Each number is 500 + 25 x the weight over its row's rms, rounded and kept within 0 to 999. Layers, rows and columns count from 0. Numbers have three digits each. The size before them is the row's rms in percent of the matrix's.

# down: layer 4 MLP down (transposed), 256x64, rms 0.0923, rows 224-255, columns 32-63
# up: layer 4 MLP up, 256x64, rms 0.0933, rows 225-255, columns 32-63
down224 121:503537488492443480455490506444510525458487495490456496518500540556466487520537498516516541516516
up225 078:501512571477497496468514491560476471482487492482511521543516468550539516497494493506506525469459
down225 065:493497467511499497527461494472521496525524521520479507443510565445461497507498493477503477496550
up226 087:512482538505510489478483441517515510487511519534513495484551497540524458516511523492513490498478
down226 091:476491462488497509535529542476472487523478481464497529499456510483482518498459496543495494498478
up227 081:464528518554518526495523491512494496519521508467483456495506531461513512552465511526458481494522
down227 073:508480477436486487492457508483535486470472487495506523503496493513480508438524498475541514494485
up228 102:533514490525506523538488519499483512484538446479514513475491513527520531524516511494474483482510
down228 097:486504508470483487485507481493527529521475530546499515537509531484472481477517505523523519524494
up229 112:490465520484486462502527452497441539487527478489529528451530504501480493487515462453474487498530
down229 110:512511501487528527484478548470521470509467543493471465572485490485534498516470522539530513500470
up230 106:512503461504497538522519485504494532493490520482490477515483529524524468482471508506446472488533
down230 109:479511482491507501496489511494482468500535488480504496499502486474494513530519537478531511516479
up231 088:484461534486517500515478462491529468490477492530509477513526493463514494555502463479559481489484
down231 082:514511469534476498499518525503462533540509520464505527498499503542469489425506514518459522508483
up232 078:515438491537465542490508507483483519516496513522550482483536503503485454516500487496532489496467
down232 085:502545498480511482510510521510499494482486499469444511513485494505514522472510512555459521487512
up233 127:501480494565491509506474472548538450476472488511526472529503490448510487515503474523488513482484
down233 128:518518534452498490522508524457457539518540492489482530495520523547508520472504517496500500518480
up234 100:471484486456496511503524528498510509512524503511496533486493506497506529470540511444486534472516
down234 109:514514488533511459519467466535471497468482504472464503517450500515475474534492517546465460509486
up235 103:527471482497494533491488512494527489531532517469473489514477488521516546489492525490485461566484
down235 125:467508508512521476508518487500481508487480485531539491498507514513467474503507484542487544458516
up236 094:468481481518503508525509472481472514465509506503476487513501580476473525478488517529478434493521
down236 097:512516520511538483484497517500502480546504510488493520509507434544527477497506494462501515524495
up237 094:469502493483489543497519523531506471484509522496524498452509509485471506517528519537479528480531
down237 088:527525515529512482504485499483511521516475493518503483541500508526522480490467483451519458524478
up238 112:518481473528465517506521526513501466488509504512464505513495490489463476465563502550511447508491
down238 114:497527530459508482517491452487521535512483495493529485488505500508539541543467510433486564493490
up239 101:533500473477501485523529457483531489513520535495431472503512509519470561499539542487512505463459
down239 103:481466514537504514465488549502478516474458454497533519549487484528518438507493495532488483530530
up240 106:505528494485518453519449453452508473494509484488489527494440501516503544485517528507532472510538
down240 109:466459513506489533485552509555518494497492514485504476488527506504500516495504457535455503478481
up241 099:488507497523508523545539494494523526527512450504479488487456506489505458540471507488505523512448
down241 098:505524511476494504481442509521452487480511571491526534482538503527507528478538482521485507496506
up242 113:530516474533545499515573526536478522479477484507481470522496486460513478477533546482492459492547
down242 114:515484493507457483490485517484533474505514527489480501513450497499459502512499473509461475480442
up243 077:467520518499519525512462526530507498543500501518496507539455503489502538519475514528471539458479
down243 070:505504488521482500513507486463518522501479505505525496512550524479494476478514485484537479541530
up244 096:551495499518518461520493495503558504481525516553477520483467519527473539492507519530489509525448
down244 106:435504509486485532490500527480458490522511468441532472508546482485531473506495484491506494484550
up245 098:500468493527437531520537520534508550505541509470485525500512524506474474470484453548524495499484
down245 103:507499492458546488498478454492502455548453485523474481499511529500532541506483534443497508503519
up246 105:488506500488524498484508436505503466521475527501472499488484503511511509490496505511515486507520
down246 102:512500495496503502512511531476487541495509453537528513500497497502476486489484486453501499507472
up247 085:509508500489523492487489545436475521485516470542522520467508490497506529526500496523518471532466
down247 079:479490506486482484512498456557530478509461525473474463537482542511489463504503487475504548480512
up248 086:488512515547483479486497518528541552511478519521526502520497487500520491472481508476479468505499
down248 087:502476452462486511500465508457449447546522482503492475480517524515508485534496499509496518501475
up249 086:532511496496483487516474493486498545528502512532512464507509490486512543516469501514533527474483
down249 090:475510501513517498497503501523488480500504515485494545525529490503484483491533508491484486505498
up250 092:513483457511519469441468509512496516484493519500492526527531512474513544507542463509502478532472
down250 093:511504525483504535548527482497495488505482492493499496519497488501466482481473549514503509463528
up251 084:528501469448505489527542495494468510468490515493475475533540526491520532471531525467495483503516
down251 097:548483501515492470511470482498503502503521490511490483541433462486470470507492527505490528464464
up252 108:510509526514496459509513494516535466495503472497436540461514532483482534520459496481497463523493
down252 111:477491489509510549486477514468464545510497543527563473526472501515511496463521533498505534486507
up253 079:501462509546509499515485524508486492543509517528478498541503470502503501439492510506461486489551
down253 084:515540487491466498483493465465516493484483517476487496492505514512506491552532464475547538514468
up254 072:519485477494501529507533489527554503503451506515495541521507534483493541484503487492487497481487
down254 069:486509525533490485446453511484471487500532465515524444468463497520498466535507538499499500508502
up255 109:529494517516511523506511539512524552547520467488488510513474517501534530506497490547485508471496
down255 113:519537480497476541494520457483480510468462516476533500495525479529488519495511503475478491558468